Weights of a small GPT-style language model, trained from scratch on English Wikipedia: MLP 1536 squared ReLU, capped logits.
Each number is 500 + 40 x the weight over its row's rms, rounded and kept within 0 to 999. Layers, rows and columns count from 0. Numbers have three digits each. The size before them is the row's rms in percent of the matrix's.

# down: layer 2 MLP down (transposed), 1536x384, rms 0.193, rows 1173-1225, columns 256-383
# up: layer 2 MLP up, 1536x384, rms 0.194, rows 1174-1225, columns 256-383
down1173 104:473468520543538469474499570520517524495464553449486468513474528453525486490576505479528549399472558502489338480583545478514532438439539521586558523523444413478461532493460533491502484457480525487505482504456522550510521559503519483572459444510508412459505444488513570505453516444493570587512496468417501514528466511495510489451510490540492467531486478511451553530439472508509472444615
up1174 101:511590491514509474496517459435506487515472557418462477441538534456512512518478469502529530518469452481508513448510471511444506502443499475523504483456514399495547442485535504525507519518451493443567543501472631476511506441484449528560470443525510547491555496442564474459549468534416533606447505482501522515497496482475496500461451495525483486497523509525546479463446553508488491462452
down1174 104:552479451462556500426522512567423449502513464475441458469479559515498451558463488404495507497538455516481535540531456506509470511545503485556488521492474454485419535436522477530541493452480450517535488490486429478494518478503478507539546495516453533462418472528509528447482486520473468498610446561494487451472531488514527554489492511528466506502532527516475554553540504437518476472588
up1175 109:455439476508461459606410539481480540486555464462504531486423549494546498417515475537517508507594495529516537519434488448494486555447551486517511531531417511562492442496443544505553513495482497457494509569411510484534527521504463541469519504478543448511540436465495550493468492516516454484494500475544470456570525512483472535493551466556451465478468567497503497493520508519548501473462
down1175 113:554484488453517502516524467537464619484477544490465480425445502522522523514496472455557480418492494454501499401467498507591471513448489499535442463483548518478485569497484573487524540505565542427476518524549497510550543530491500474538437454483507527464446501483485451512442524392458546516581463465471472524489495503472539491495529510506618493447461501544470497480469445557481572510551
up1176 097:513576547496491514478469484498512451505468423490518565574502468485495515453462505503500487451514497495467508531538491521492485464480439433511505479520523522502470541524469508466445483549484467496503553491556511408525547601513478458559404521527386459441522501482528483590494481504562522499490502464516566478553493462462488530471489494492474448483412520534471487491494582492452605478420
down1176 104:472527527511476499477467511462547436509548575474510545416485516478439525502484476537499453517488556466473456580505515544504525465485473436505573513512423517434498534461461436480533503494508476477592525493412499521557502462520514529528452499504476458473436467472481522498489423484453455524573529489488525481525503511520570565536497477507471478482421472407475450514464535488601543518518
up1177 085:534477492532500510459453512571526535477504539547486498546480446436493486424528495462435475484536514467540539538499520448481555462509516461497490549458482413466477540513508546562461516533522494452446471521512464501535530451434539506576445466539530513501476521473437495532524499507491534517529564519541488459543481495450498429468468484571483528510528493570559512515477553531501516485509
down1177 103:509486545547512566469522567507543537460446511504567449515533524553481538490475517546431483486543490507463523445446489425535563560560507465447470482494500475523546506509485512482495426498504516508395514496446490530587553476442549508497498493555521550506433496534474468558545480552494555472551463505457471469608448519447484477420461519492506461476491523485525539437430536474523501532544
up1178 121:457472451416513530547571539495623530530476588489454510479513532514477442467437496466528481501453425591512489465485500563428487549507537499444489631516550508502427501475547499500415551498449523451457503499482493518519455463468458429572512549556491483409487494497469519461564439524549456537488548434506500463442511570477539518498529463524545487534528500525504475546556542540501513506478
down1178 103:506454510489476484506531520494492524461471526498443394527574483460551481526501476571520475479545515539482467421484459403489474556493535415485466506467529474457429534494480487457479531468442544521495482408484483472528491464490532506503499518495511487522524513469512446477504443466458566460530480475494461491503489491512443500521457459444406493539455503530516476483534414487519471540431
up1179 104:515462503453496527548546550493479503463505531479527490502456540548491514536513503493458463559487512470403496553506489459533474476511487550536498482536469519537459427496508542483490637449499513481503545496506482468493497545538536461568489615461470468464461448569520527466500506507515529586497541486437477477536506472532524537506370465522443446550533503517514496447466467501570503512496
down1179 106:492484464483523491497493501507481471446508458471542472533437463489548539505509508532441543511486536560494569564476509541506479497503469505485472534518468463572560459471403540501485608570463566503475429477446430498467529545526499545452493549454504494555488451508500450418505505484532525510548521488456456589497533513526465464461461465547589506455486536534482486465437480488549499548486
up1180 090:514467453492497445495564498488500456490525512503505580483444512554518508460554514477589527457521472502510584512529445490537491527541407449560498584478512492503519511501466520510520521457506476432425533503568549465450420523526485473498553514560491462495499472510505494516515499505479504595494492510496470448517504468509414477631524545523554528526419552464575522452513525484509494505565
down1180 098:523495515466474504500541529508509499467612493492551538562520475466491465525442508473501468528401509532502529511443501512503521532490458406521518551520416489528459499556474519477501522453482547521449506425475579523457448556508503507573528513512539473516602495545558534517497501516522525427517457500422510426511461494531431504565502538552507516493502484515465519430497463468432518459596
up1181 113:494499511454452557565490516523527549473427492494476513536480543483464477473389513569485511470418479503478487544544501476528471505501495528542466501543456513465488561487528551521554410459499484598525439411499480506534477493544511549516464531522495413495513518429543519467430518510519624506462480493524456459508541480437517467492556522551477475498547515456518513516484529514502449495463
down1181 111:475492477567517448608492504524553574538450474464530434514451539514499506508511548473586533476446503479461538524504454528463509516480517559484469527510525460567512514520475500455462567514535466538477489521422509517464559485497468500531476520485456454509501530491522583451480551423599465505552469485517447470498535434479528626529541417463509509513439508508445529432534472475484497508463
up1182 083:475558505450505460524526526511488499539515482511482540537510503565572510462554578497393510505504559469429501498538516562488459520388461521493474586480593504544613550449487518466474499504481490473520487520512514477449500511480554527525507482513533553496433528549510507469481516484523526500470476496491513539508517479452472442539420471545502492575484477420492483507552511490537464512452
down1182 092:521584490517466451516518610510463491509502450435515455496469468479531484472550443482542463524490559527490546490518499464495521457519489573522550550545532557467460499543520534508490487461487459546444453482488499468511535454480563436546475504483506434517530553554454374482506455455513505545536543522514531493430514522473539471524575574532503522386462533462535573521509538497509473456524
up1183 106:439516441454541498498524527507547505513630508470432526443564481508492493499471453485490542483556479471536474471462485505507446545525509499526554452533522512514407564488495506476541415496520560519507469469427525524525579559518477509551616542560527430522577455486461454560484503455536396531476448462457486487495560496427496517547534505486543500490497518469487455533465594507483532460476
down1183 100:447560512482446611518504480517414528561514569558471472512526511463481468472599497516474415523499506450487532545463490505505524451535463535556519495443481446536426513529523568487538508483507460492523534509474459508567501574468499449527469520527495541574488417486554422449492498458463509521482398461470560568483385517545511451518526437513536493483416477478543515433504531489461474467478
up1184 097:528529512498568475463458524523569490451428515556501520442463532493412470503533476504447485494468504541500519464543445548500462486498474477547494449483420483492526510523452525474501494523454430473538451507494481522495401504535494502519439533507584567445508446378490503467457392528459502382546465507581583481436429492505508502559557444481501586495404510467558458461484374452535434420524
down1184 091:505495504544488483506493542467448488511482480495526483504532459474476458574496499506479460510537594512526579518471559549399541476473539483519488516559519425535531459523520503511563434522548502516500594527476551485557616460503475511449417498573537503443530445486529539461515528435589505437446536505392523429530549477575490595483461501520463454528572527464580504456514530528507512511481
up1185 110:464468534531499466467582522550467522489560501418488457530420487525538533427502498543486505489546440567444507484426484441449531493526422462536526538482498512491488510516592468580515502550500452475530465430530555504496479489527445524534553553448476522462526480457507488510497547527444442454486482540497414526491490564560488542455531446435500551448491502555555433504510569542452523488502
down1185 113:500496495429610528483498569525453510437535529510497497499454534558543537544529462454591491514471475461519480483543490492483529501539492566507500544507526512494506501557551480503533479522494497443415596502453497488474595419429585567433476487434498446479516433550495506513444545478526436520427573529497531485549591478545494473416477548574485481477541530493517571468474489533530465494505
up1186 109:537522493512443539581535517501543471465461471491490552477494492513458441451481433513544540549555483475484510447494511501483535463468562548354581470482458499536511550470445534522455597404524479456489515443501563529504503499499501591505496539562439545463501486491577597591486443504500489538420606447473517441526528537557493453492538499499460455519503522478445479469498417456495480542458
down1186 106:547459526472490492537606486452584501545533506556480436524425488488498487544511484449481522452488471545448511419502514477506490480439487432481484554467444401514531509570514487489509487485508477517545483461512440512470488408540509417432540477465526505508537534531570493489462477494514494473509511517482516512450572507455518470499491436491497501421528476422525505526471452524390537511537
up1187 038:552461443458452511512472465503580501506476540542588495538448504507472436439484505576542595523524411559514434429507418484571518492459481497550497490476506490537567528561561491516506494553500533495467540542471522492547486502502516459572564517476519543471536479507439437554477487528497500488475522545473495425445467580528532469531538480480454477490455492480464488474524583443487518523493
down1187 052:567504452500567543477512432495523499486476534482537464524455440548542553488459535543474547584531573488512563550543483450531597558510497546533541582466480457517504430548516513566481426530462523471492510514522475519491529503548536496395462503495513496489547465489441474487496444531589536553450522468423523485480457488519536555573477529381567474464573448588523488546565534462513543483470
up1188 041:507529510394477551533428549563541514474497528476536525486574466430527479463496510489475476522447493483519509502499500488546445488442546591477498509563532467493504498452542465539431536431514478508474458547540489501469506552520445471504495467464420476509565508472526472506501505497500538492554520480549476479478523463480482410476488513514403499480420470507487504604462505499468579510453
down1188 058:497508485500522484472462456480476532489502508481522489581489504491500466477482492541518431520545533535500528413485570517471515505514503518460463472478491447474510483544484536516504406500458470535469434427538455566543517545481439494535544563404508477503463518479553428512498522518511498484397555510522536506456466455490548529542432441466473432527592469494542524490541443482513497424474
up1189 100:482557547471451445403512511454539487560535570437465495490513555471545501425487542481499440517481488458503499465454453507475429451514411470524607482521530550505474476450520488539470487479469605417439448477540427437481531453527515495498525464445536522434547471473510495481500535532481454474498543526518478482500464561486551550478554436500551530449490514436547478512530522593505528455482
down1189 105:531514497549499530524558493471581545536509518453618530526482432535518538464565513466452515539464470484531535435448525495484471421470539430530495540491480469513509523438462493527486568504512498530563521463473529496456487483504492459551523568558468484574489535487548539463522463438487506493434535431483455489524481422557493530473533536557555536473479474478513556524454450480570560471548
up1190 100:469508534514507491456541440491527491498503453471469435409431498474523435511454506540495472512527492548462492473502525520511459477437489492481526499527481604553470491512550478543525577508539488494508523543571502532469490526549494514541443459428517491480430424478454477540529513562546545525506498542473466556420504485444459532458494450467515479513566508501465444472459505606556580507508
down1190 107:558550590466440535443454434484491536519482520556517466424477458460535530497578502478532478456504444512546501538540476516539468480447536452476523542471501511515496591529487513462537491543510500478571431517509483448479531427544461582415483486453483525497468448471490499543521451525514498460515492482489512523457402427445463483483526526492479411487585487505441552565556457544469474522467
up1191 108:485546463560545476469504577528543494490460471503534564515548465477477473451486517526456604487488507482493534581449487510459485532536547504560518477482452502544480489547457418430509531507504560577491487475516461585429536541514441509501468548505561498439489537489533497445561473527486509441590491483544522467498545511528549562482489469521484479531541495510496500474508550473503454504484
down1191 104:468489459503551477490477558551562549417493521565547552534508480481432521556532531516482478461502508529466479434521466596576518528445514471568550528554482479471490497557479446466537470461501508490493512485586551516479550449444566518569456490525527448425533467512515476519481429513497562496486574521433497515498540490506523470495425474443471481464491554560513491489535561463451484448528
up1192 124:525520463474564493489463454465508479483532491595453499479468474509439506507534563472462505519457463496482476522506480378559506454500480563473558436402488502474516531461476490607499517474486425520567491455475544509477552516541547464456463467459501547492542487468488457505527500517562513477469470452558507452530556527541453445497506456517517439557434493520519467546515533494523442548472
down1192 107:541425472444507513470492517539563489486534505481487530522447533553558486509554558459505537435495468465523477468445465531509486436465545497494470565521499475530442512482482549445513490500544543508496456517545425507499521438539471534539531505491482531461513509478478481478532495504510445443520499611472544501475463510487487593477475430518466578491552531495468513508469450488444520514538
up1193 025:477492497432543505505520543528531458538498490482473522472504564572480451468522492526562466506509518504450553507367442454572502515517488571494475529506513466553459508483586525564517488494462423489531525513506559426498544498451482540544489517469558530494472551502541524556471538515518530519464477513438483511609555521484429579585497475531455509504499484486510486589500577441460551535467
down1193 033:519511476496501503491546487497433480510526501539476543428514499422553545470503456463443532479424544482505491479572484493513524500439522482518558446502438507534469500479504466587416504484527479549507479448464523523515545558505553512485497464525497477527462515530551443608509503458482519545438502486472554561498489528508433557483490468527505488528605481503520516514440587536507529444517
up1194 092:440549466529515499499493518539527498474469430490507491559484507472497532478527477462453521490496526526529608529536450452595520487495499567490582555517513509366549499463494563482440565491482490484548485533515598487503495477540462518515518502516481526593537454521540525538467475536485539516476506585629508547484439564462555522484520453517501534553445499464484557456466514445493532461481
down1194 096:496455482465425476496516504509465450500487495513582567460450467536520503478561523457481546489546513514496529508511479523524449556481464562589507481517536505479481538455572500399443466444520495472534563446473474481530487490531535524547439498428469418595482509552513507576524517473519493503498554444518538559479489496520542492426460507562475478523508546412469522567479587507451519444521
up1195 119:510504494454571563485508561476515566530496544511520462522575474570511493459526566528471512433537519502506461499571540470431526521475401544473512592481488429423586542538491505555440472473470506499447552495503470490418495438509485478472581515555494463539528512397454474461514464492492519478408481477568495502573486460511516459553562478513497491465453503483601544521496533486512524528438
down1195 114:491459555533590523539501559522482419448460494494526515444503510494437655521472481461489459449490547495529474464506510522534544542490476500510500513577519433480498451546484487571453504514533537479501529436489516532473536466528562459441502491529527495449545548535486492462478375470483563501467500497452526484494483446483492475543514498508482554534523510443462496495468561519504524465512
up1196 103:478473589522526523533458444430530445542399496469511538459472520413533487472463413537470495504516484480516536480495406454529454528532491495409530528539503483540521446507590479468480455462474438520505481553483451490504504501510478454481504525501513512545492528463517442474470467461462544534516461535505525570439505482499510489613466454496516545499461533434556499538478493498536528600447
down1196 097:476535514500484490520467541515497511472488445507544450446487443442528493529478554434472467484435548492471539501493529501449547472525484488565555455498472498505530468499511461573606533476560553535545564455497535501421535478550529515514534486516497557558473579436447515533481396498537527454456480485382474510501514523556462475493564593538490493478513490420438493540498511425508494439480
up1197 099:498474460527496478479481483525443521472588457484500532536454499534452520434432479565553508490540471489502442475526520440478537537462465442498529554493498489472465554451494422501535512478453474448468502496535534445505512514463500532546496479523513430525557504577531536490502474518487498587497481483531480414565461506505403532518507495508438492476447502507476511518477458543531519398457
down1197 095:531505522529467471545492516505567564491470544447555499526591518507526541487511580545468554498474518549543525548466541573510494504502456512581586542478435433496492514506490473432547512515405531507543507417461536495449506481494490502460489520499516438501443496495532513531414470482520492445571466524403448546561572524527496507485533585509419504509504518485448457547439525487464452502564
up1198 095:422554525478348485573470560514506473464459568508559466528551507454549520479505513487512537505496478489527519459476491480513475534477441442531482489434459563531554548470530489425467512463495513443464504505469387478492515478462469499476476536464471497483484519493483444510508540476431468448474479592512483539473506486507501503532460537542458503549509469433488507439557483532446506458510
down1198 102:470479476550462530480503490412426531517458494503573415521536517518562527524545589477493487484455561541465546491521503465477506478488457412527546503406511489431512441521490517499459459512384529465472496525505504505478481460601458449450510450408446623494441511509513537501521504522472510555513497421494500491511465468525496459428471428558490485517548480487528519414476571531535467499493
up1199 104:547438505534617459506544470516546499491512541445467548510499473502454457491500438522491543531510527400407522501476528504521527511496510529499466511486502505480502557461544473480551499588456465443537553472535444506487467566532498501492504496515547471487473528505494523465524546543602472476565486475565534511528518455486521459540450440546513504524440486549507510543535535541480470499538
down1199 103:435488479458531491489529502520618491520524480472532527554519505497529476556543531534544459482457499501520457453453495518517476557469533517473520549414448502499497500460488594470467457495523506539517524485476464592545513492505543562536593482497431450548479508516561446512498508517521511468578470530476507500461543515529514415465456544552495449467551423389470545520563504537433462443515
up1200 121:560514516544518430467506501481584558444515521544505503470535506558497469455481521516534542461564447452518393444501507524533425528487414541502510545513494486587552570506491520523533498463494559466537506495464535524461497556520529557578531489511470470502502505470572556500490569604487505519547510507569470508561475483511475563503554471566476508504512504533512445421486461509452502555503
down1200 104:507561494506520538544488504445498555541538494598558484568518478509496493447473511595547501541546502495495534555491531624465443486528552512474444483530523531486505432457472526490549440496466542519546478500497453529522560493500475452505521485511437442498567449541581527504507507620494531512504458488468557445522523517428515490546511515592489483476497447484532459474486525490494470510453
up1201 105:548553476421478473522454536471449459520532557599517457537537494521454468564540517522546546496501553424587507470517496494559603535518504505557473542452443498522612497515438529482502545438503527609474519474476508468496485553487564476525529511579513544535572540389447516463532494453503540531459591500477561475459510497518523535503460488531543455485541518492505445404525543478515519458522
down1201 108:485513409529459483460509421558464510455500476496490451399434504550498516521398518524551566545496476548505579503520570450479506491511493502559485497497482528466513488530475478467517555436493542489533565515507419484505452502418498459472473473515477464475464521536504497518480524423518485494508490526491485546469437544489496572548526560479483502512476532514508491543470503474538531516524
up1202 102:579527495533476549553478476524564458405458510470520497497558475499497542508563535491590458545623503505434452429532474576522539580419476515487481504485588500463525518555523459488505507486473538475456574479481483419520501514404569514467521487490561511462504453499480468570567532464477487467492531518460473559482426516496503570486511537524497544519492551483492592473514537492555410540518
down1202 106:514433457566518515535536410501438552527505549563481484501551452508500570502538561495452413425516533479502468484555527556490537447491548550527503498521480575494536510499484495477572482557467540496481489441534439516494491490503482566553519479444508430467480536418481493561515528560505511499553551516549446520559460520444545476501490498505433490450425457523491611536468526441502460461576
up1203 094:511472504527466487578495544497555436492572443542580531476527487473510516470516498519506515505450449454455505496458522494520437508521533451483547509519425487551513479456532500502520513567503431499560580537586529582493510466503565475552448572482476524612569524491446505534595546565490526499487458553513474486504511469492466526515593565543495515598462539525561533468496588457462530472487
down1203 100:490569546524501459498489556490516522512437501470532474453486527522504498456510509490502525494490462546513469461529504472493514431381515539460511533478528494527496456517526470479481477564517561626496446413475492491508510530446572511477451453522510507474550509488507469432431518513507455529434420482489511583493560405542471559483424570483424491463537506453461508470438457520507467464487
up1204 104:504498551497441471543504488498450434456533511542442469524474471472534512474502509487516487547417486519488478460520548522457544510467457522542549513534523544475561550505546446455499498527533504516448622471513535469519535498468482462517503485491543487466471466514421512441465493468541534557475531490489504522418480505473427519424487424522381476521516550481527467458497476510476546580493
down1204 111:512528484430536462487420533524494494463481573548572500498466436444552577543511473495520450474466550538446482506507497501498416460487434452498452482455606524476548518396621451531490516488483532510497545509462532514516532517414509496537461506474542496445539513522530573409467469420455492509468558536515527496476524469516478545476486511510441494421502544501502486487430503470458436552511
up1205 026:468507445496592438539451558571523498424620498524542522497500501477492515423501556549494443511494481503567588502543447520498461542503482549499479436442514484522449493525448446524566472481486448514537483541542503503467543539523472516478487460453488496502510555536484518539519556412577488500465562465508432455507597526495452465451546442638542414552517490534531502483459519504564500558423
down1205 030:462452585420479456497398442487483535486541437549485510500570507418480562519461449550488456549509527605547474486504491559486536561562449505537511468496517472477466542509425468540487577525470400585524481573476483514481427523464498458497518499562523535464483526503498440495484441467504428484499485455486544466530520542598528538586442500504490492470450448459483473505514552519584478456513
up1206 103:512492567517575555529563506516491555562512509475488490442484467540522490484453376529563503457513507502429520517513568523457447521433479541496480459458416545492499479504448473489497542518496453535484503548506508508495599482515464493495533470427460527546506480490500472525528533468535509527581540512496431523526542544547426511492530550545469579525443543526455464486470504509433543517451
down1206 103:497559453483476517468484475496503491529502488561557516452453515585560426552521473551435453485507493548493500526504529490505428493502468490500469479446455541572429450534479534504554446550510518493488502565452552508435455408488455508449451479425531513485545499532543530463508521572539522508569454472460487525504491582508480454564547500515535553535565539515514543498399586463516466512488
up1207 096:521406518493488408551493531464516513498541540498466497443430521455476503502546556556503430556484550479524440511505497526501511593513411479497533479449497527487535483561526550503539522526501507542503553487498440451497536515554512479500526450497493539480488467519489558462509524503387492513539495537525501527519542510424491499521517490486478542513413525475483510536554546523510541481443
down1207 099:493465528475539494407468471511521529459413518474567514451458537441499498424503472520515456523530494504464423433472478473480464563574446484471527567519587529494485419497429437494516520519477432523489470507519502542463556503440554506480480479481490569521576535471498434487466498543488465564500544500482422577535455537454453542505511485478452535473477461469486439483521513554507521513589
up1208 098:503520552476450514449509453482486511520400574435514493495522492504416499504463524420479504477557518498539455482484481429509487466420520554492500506487484464489493468488425477510499546511491461487461488469543404512495511538516491598589492498526510535447525455505415447442518526506450533464422498531497528413572538471523520460497538497555460489522534468487450486467501533520486464547508
down1208 103:527545530519487483520487438528511508461483461492485512558472528432556460566487491510523496460494554512479489549467451531494442569464518510534493484571446476491517488510496414530503561529502545500531466528490439534514525489514524454487459493510518535518551542494524481479461465553507528477422441465485473580424544510549519431401483502572526529489438516531526468436516561447531512517445
up1209 113:529514656524470568468492455472517479457431510540536590462552527549534550492539460494501498563496523438480525451509530551486424490535519499445474502532451492468483541455496509458544495501442498498539472488519484440538427518460540435478504573492542477501507542434547480462531541439536453534505558512511478503533522429465578511472471489455526519530485514519487476517521527492497536518439
down1209 114:502436545478514477420500577505513574518400541476524496516519460451541501431453481500470433588517519453515442475454551491575475472431491503532442528509509539518481495521562494557576462525517504517561578459488448547567548507481497543455470480445438533489504537483446541488494503500516523537479527522575503418551494504472528513531503494565501451473540508543447508497528603467471485414482
up1210 109:486431414596490478537472517414484446504507438540537510533564481539483519483437416553474506466427479554508516529534481484596440479469488514492439499533468489473466529506503421527466466482486446464411526530575467509493535514527532519492452557455521470497441522532587503558563512504483469594505491514501489463466492433539520403499471437516461555510552461492476476579483434529503502537485
down1210 104:484521507531436499498595561426503491490526425514511426533564513455517501549470554494511495582441536490566512489416502494489526516502549474482495479552552493442556481577504538460467521460476550437521538485508476464468490449528488479474437471553457517474581419533485482485402469562501532459459513532470490567552458454541445465482486551563525481558512501441528537511463463480508438502534
up1211 105:500470447539576549539481490430534578516485473538471511530565498459442540540527481468565496485478518485517534478425532479452445441443462529576457541554485466450546515519551569448452462488407538477496501522484506472526516514571482490566430596525468630526498474459444508535519509495447491532470491438471478510516492503517480495489496553523527541491489532566501524467439487485560515502491
down1211 100:479467499435516479513455538478561504520527545503542431519549494537507527476459520494394519505577493476474524472472504538501512480487513517464548486577562503480597513396543520524437450454515482452438468491485515470512578516524492514477493502510468543481441546490478426537501436553467516481511499542460510547497500469479475469502423523508499465545475537518518517462464603443582518509545
up1212 113:446541526541497525463518569479517508462565543571424558500508527568515526510515561606502485531521517476559484412446490563436477465468448524458519488578456524485571523476524504488503578489422468442502453499473555452499513548517513596514495475540501519457536577470494467490459488484510507523528514488500523585514501520512505518527436502457444509456436445572528558438494504573518572530453
down1212 102:509539519509518439488494581510530452530437464509555500517477525488477494567516562542466467523465482507544493495503491500618469442499533515513492470594500532525469492479465458496423560539518511510505444386481478512432482512497467491446573490526515537496455445486498520500514482472517465449546548512486534529554477592487480529474541515423571426532506447414486483511458438479474527568541
up1213 028:472524478569485516482589513489461515547433442494563502509440476472522529475433473465468512596526477564552455554482489547512453467449479514489519495534447454520528561521442529512523556511547500489475444527462474513496539553497466487512552610503575519545498503462477546492450500503483513523506482524522552515490519478583574426525448555522483489501472481505546501511463473510564456487448
down1213 042:500504414561463501530538449428542466419482531526475480488504463459567448520506543492478493462530446496465579569507532588560549467534578534528464464513476470459485448562490481467444522545478483562570497475500508464527553464425441447475456429485504554504503428463517508511504529536550500538475435538505490499466455491525490464488545512516481538481602483445494529566480466498441492541528
up1214 085:532424487512549447520477534533471439456563549598500503513474514486459480451557486481513516508504532510607443455568525453536495596534560497474452484485479460499502467505497533485532519525442471526498504490555605520488540453489403507516510482555486493575487538475536440562473520525546460508458446532477545522516501512525546435468420513477504500534490500539455494481546451508557483505504
down1214 101:516482521501443480463422533564497486468494533567567447474501459495575515445493542537525533517551516526562559488526518452564491422485511476437439587506506409500550467495572502457538507535514458490585488497490452490553512427440499518505491534516446522559548480508510486510516443536508466459460485450477519492454481482540405515481526493465547515481546514437393508542522463517469547504466
up1215 111:556545516480527483451577515504480538480568493505546441489449547445477549435468541512462455501447502531496482510504532485568493517565435516472570410516422517534489448524388508488481538552407471534523456508550547491511458527510459427476463498498494478524488543457544512534563570489487474558459481479543468552493573419526585379549424495598535516468502458505603466523530538499500502474585
down1215 109:465499471542479502439480459481504491551552505499502490471437533507535446515494459425491548481510484447511492510518486480559444494436507494531510441514549556491446474534460489523506446492536518564508557445463483488504533480463450502502515479469524466461487552480423496520442462522456496488535535478486520569492512443478514463518484509496566525589523468539454500469499455438467482552522
up1216 103:572515525418583461580559518452498417557576484500464512509468494507533535481516495581425523442474496501562511432542481542493458500450525536523560573474457526494564560463513545561461478439481511536501543499478577486452500510462508440499542496485474554462510499545461423532541466444506449493459551517535507476478543473515421555499470458557457526577460506600492456457462498518465505465480
down1216 102:619497534525497476582456495560543547450542503537539446539489468543445536555563506490545489477501521600504503506540436576517466459456505506465529498522492593536510508502512498486517518478499499559475501502446480545462504481501506485546520487442503527476570470501504468537556419534472476523533508459435455490531523516465400498482515396524536487532485544464475484504500467546456491489504
up1217 087:463508487524599453396521469453436474513487474502474535553421568556541499496509546490477452458563519544479465538479500478523444526472433536520601436457548494420514464488472549488551526524469460445519529544450491561456471497470488508499502455537485454501527447489563460456483456484545575553485541482609536530512454539429451471499509480522473527526522500569545498548455467483461504480496
down1217 103:505502469509565570461568493461400503508482569559484447528512516522560439489495495424510491469569483523526411540500509490528387556531497455505488418502471452488471527493454407494587442454456518442483573475478534532470517447492511524462511459561465471517545517531496532484447434431503539518563530563530443495501499531462467478495483546503517494480579478512457482499473514490494499508504
up1218 097:488409446483481510530508520547534489415527486491554482578519532486477437536564514524541446483510454505471531427537510477538459511493426532566508505565576510471543513469502511470495558516555499481486472534547487502488455395568498533501539562551527534501468416534463570513509465506482526523587494621471465548537498536465488445472556487492536537481530455542477432470509390493433505458480
down1218 102:536448493488495545508520565436487516459494426544546502451479532562497495506505455505467480509547423561543462500504460520517531587426433448473442499492545484486522471489428528535546460471490491448579564486520500470563505466544467503525547496505511527522455493549522528536497493532458428513521474511484502531582516477583557452516512472504437480505502491482413578525473557441474421557535
up1219 108:449546549486526445501409379467506482516492549424567459507482535474515478498520477529402521553508509482480513518558556504517536565488543485576528544513487485458490540452539476554456502549439536551490526524404482523517489485461541523527480542495505529604488502574545419510483576456541475487445499517490520446526461462536493478393512509487484451465557469525478495557492473495549509497498
down1219 103:454490498541491413494452532486513510478504525477493509482473458465502441473511518516477485435536511446503436580536594474499583538483493458528522509524473530409506521494513506519512593548614493508521541575523517567576518546541498510538501501425449541546497553491590506520548516418526504410528520462424612512495583462484483485522484448488524506497509533606566538557501504448485467478496
up1220 027:475522494443472509573512522483478445535434466486516570502512451526484489473529489534475499574501483488460435559486463472512461552520494514457450466558502489603456561557584470488475573582533456508514529542556526495492471520513480456554502456457528502497567515502498486520465456583496436493505459499432477481455491521535455468516521527535480462518449497505494514495485546457475550500502
down1220 036:513558509499489530511520487497456505500435516485467544559486499473588472535416551473553505390509548503504472594478498534543478535510497453511495537501471484494492540470535468596518482481481479475491528465469543474472437478503511478463479497493506501495494503496414487564539481481548467532498489504450512439515456522542489463431560429488461534504474558492467485543511499537528466476571
up1221 058:436528509456505469562394452564477485526592432450476528503526488513517513473480530453468528533565521508573427554429531501499463516464486495465533519442522480455519472531448562444432526584454484477544541476466471487548530494497476507533506500501521514598529462500512471505457540449476532477535484502510565513521522410457469491534428508450460460508511509514420506508463502558517538494509
down1221 072:455448555583432457488470516483507483491488501604463501448458445452537531560538529523466504484574540532484483472528478596514528534539579541550584482522452501582424491497512494539474485555520458461481566476472531465489506535583496537524500398495547476467534506517555460485532532515487484480483462490555469508510461558494521526540539493510511537458498535470502475464549478487469478567553
up1222 093:581506547503557564429555513510505457530522506461512463556532455537532533486488505549530471491515461495464510487495454489568537471454490490500503463510565464506499516452530482489473605493489460601461409489502624469503479534514459508502499507531463497535469459527446497522580535426478466588436562524491481455507534475465440569530480512477438508533479514520495518470487583495470513476398
down1222 099:525507594473508572463485532441570500511533531453547467556461498487520417496485546427502464436513536485507483528462458461590518463520476478423429488408478506558503515586467474453512504472497545544466496472396544516518457465446481528497494414496457542465564476490445495538517533552541424515451512556425491500504512489526443516521488469530494542559585516480481489526512490389532542530495
up1223 104:485522460505517447588421553453506517555515526485478595428475503538477517529564507515538489445519545436492544461460464442446516563526517453534445527511512466424507482534499507510506467530498464449460567532525508483508513466516539435527481471529498443513514458545477506446505482525496488476468485507480512436527412514512474452494569478465465445477518489532507518496446525495520480520502
down1223 107:474488550599518504477520552514472510501515503424487500531449542487533481539479523487517453516444554531534528492479568519542561409555449489473506499538480517563467530548481555451501520481499463441508455520487479541502475460557460503542534490503466447555431573521451544458545542475563545431456496497525465501499457547504489430457442529442539494534485501487525492518460531584477543517562
up1224 106:401484480486497391426437530452474533477510568435531507527432488515554477487475468524493513555510488511556525484525493495578490440479433616501515509484401455578464487495522468422531431441493490520450477535513484523473518564496510478537475483462472441453501551559452512449461552475587467481427491545503533565472533522518520514487487463528442549452465506528496483528546534493514501524504
down1224 106:537559624504478497529453503513520533427488492556537428486449470594520483467487533494458526507469502515557522481482437487514454508421530392483485508471486465452475526502467529450484445479499462533485486498512532590479500490517539514557449471435476539538573469474505449485442493567531523445449433461533551477460539483525498485482471495443492472570509523511524472546507570505478536461472
up1225 108:512495487507477464493393506480512458517456459531524381420447515482420457535490462663524458492527498590499488424569499529491448532437504549451467525588522548474496523535563455452527500534516449549499476453533487491495485478471487501508494539488500462449515473428426555464480473526544463483493410496541496519482557574489467502538471505481500490422560523453536525555589502563530473543513
down1225 106:540429479518539490486526450489520551568494585537441418463453525472471438478488529584516462597517469427476540491471480497526477508435466407537435481575505458489516539486513502559510538469509508543554536521512554496480490528501507488574465522496486530448530518542482457482514549561477523493599440506461533528432508519550469557515520561481550480523532460488504495445474458532454514442473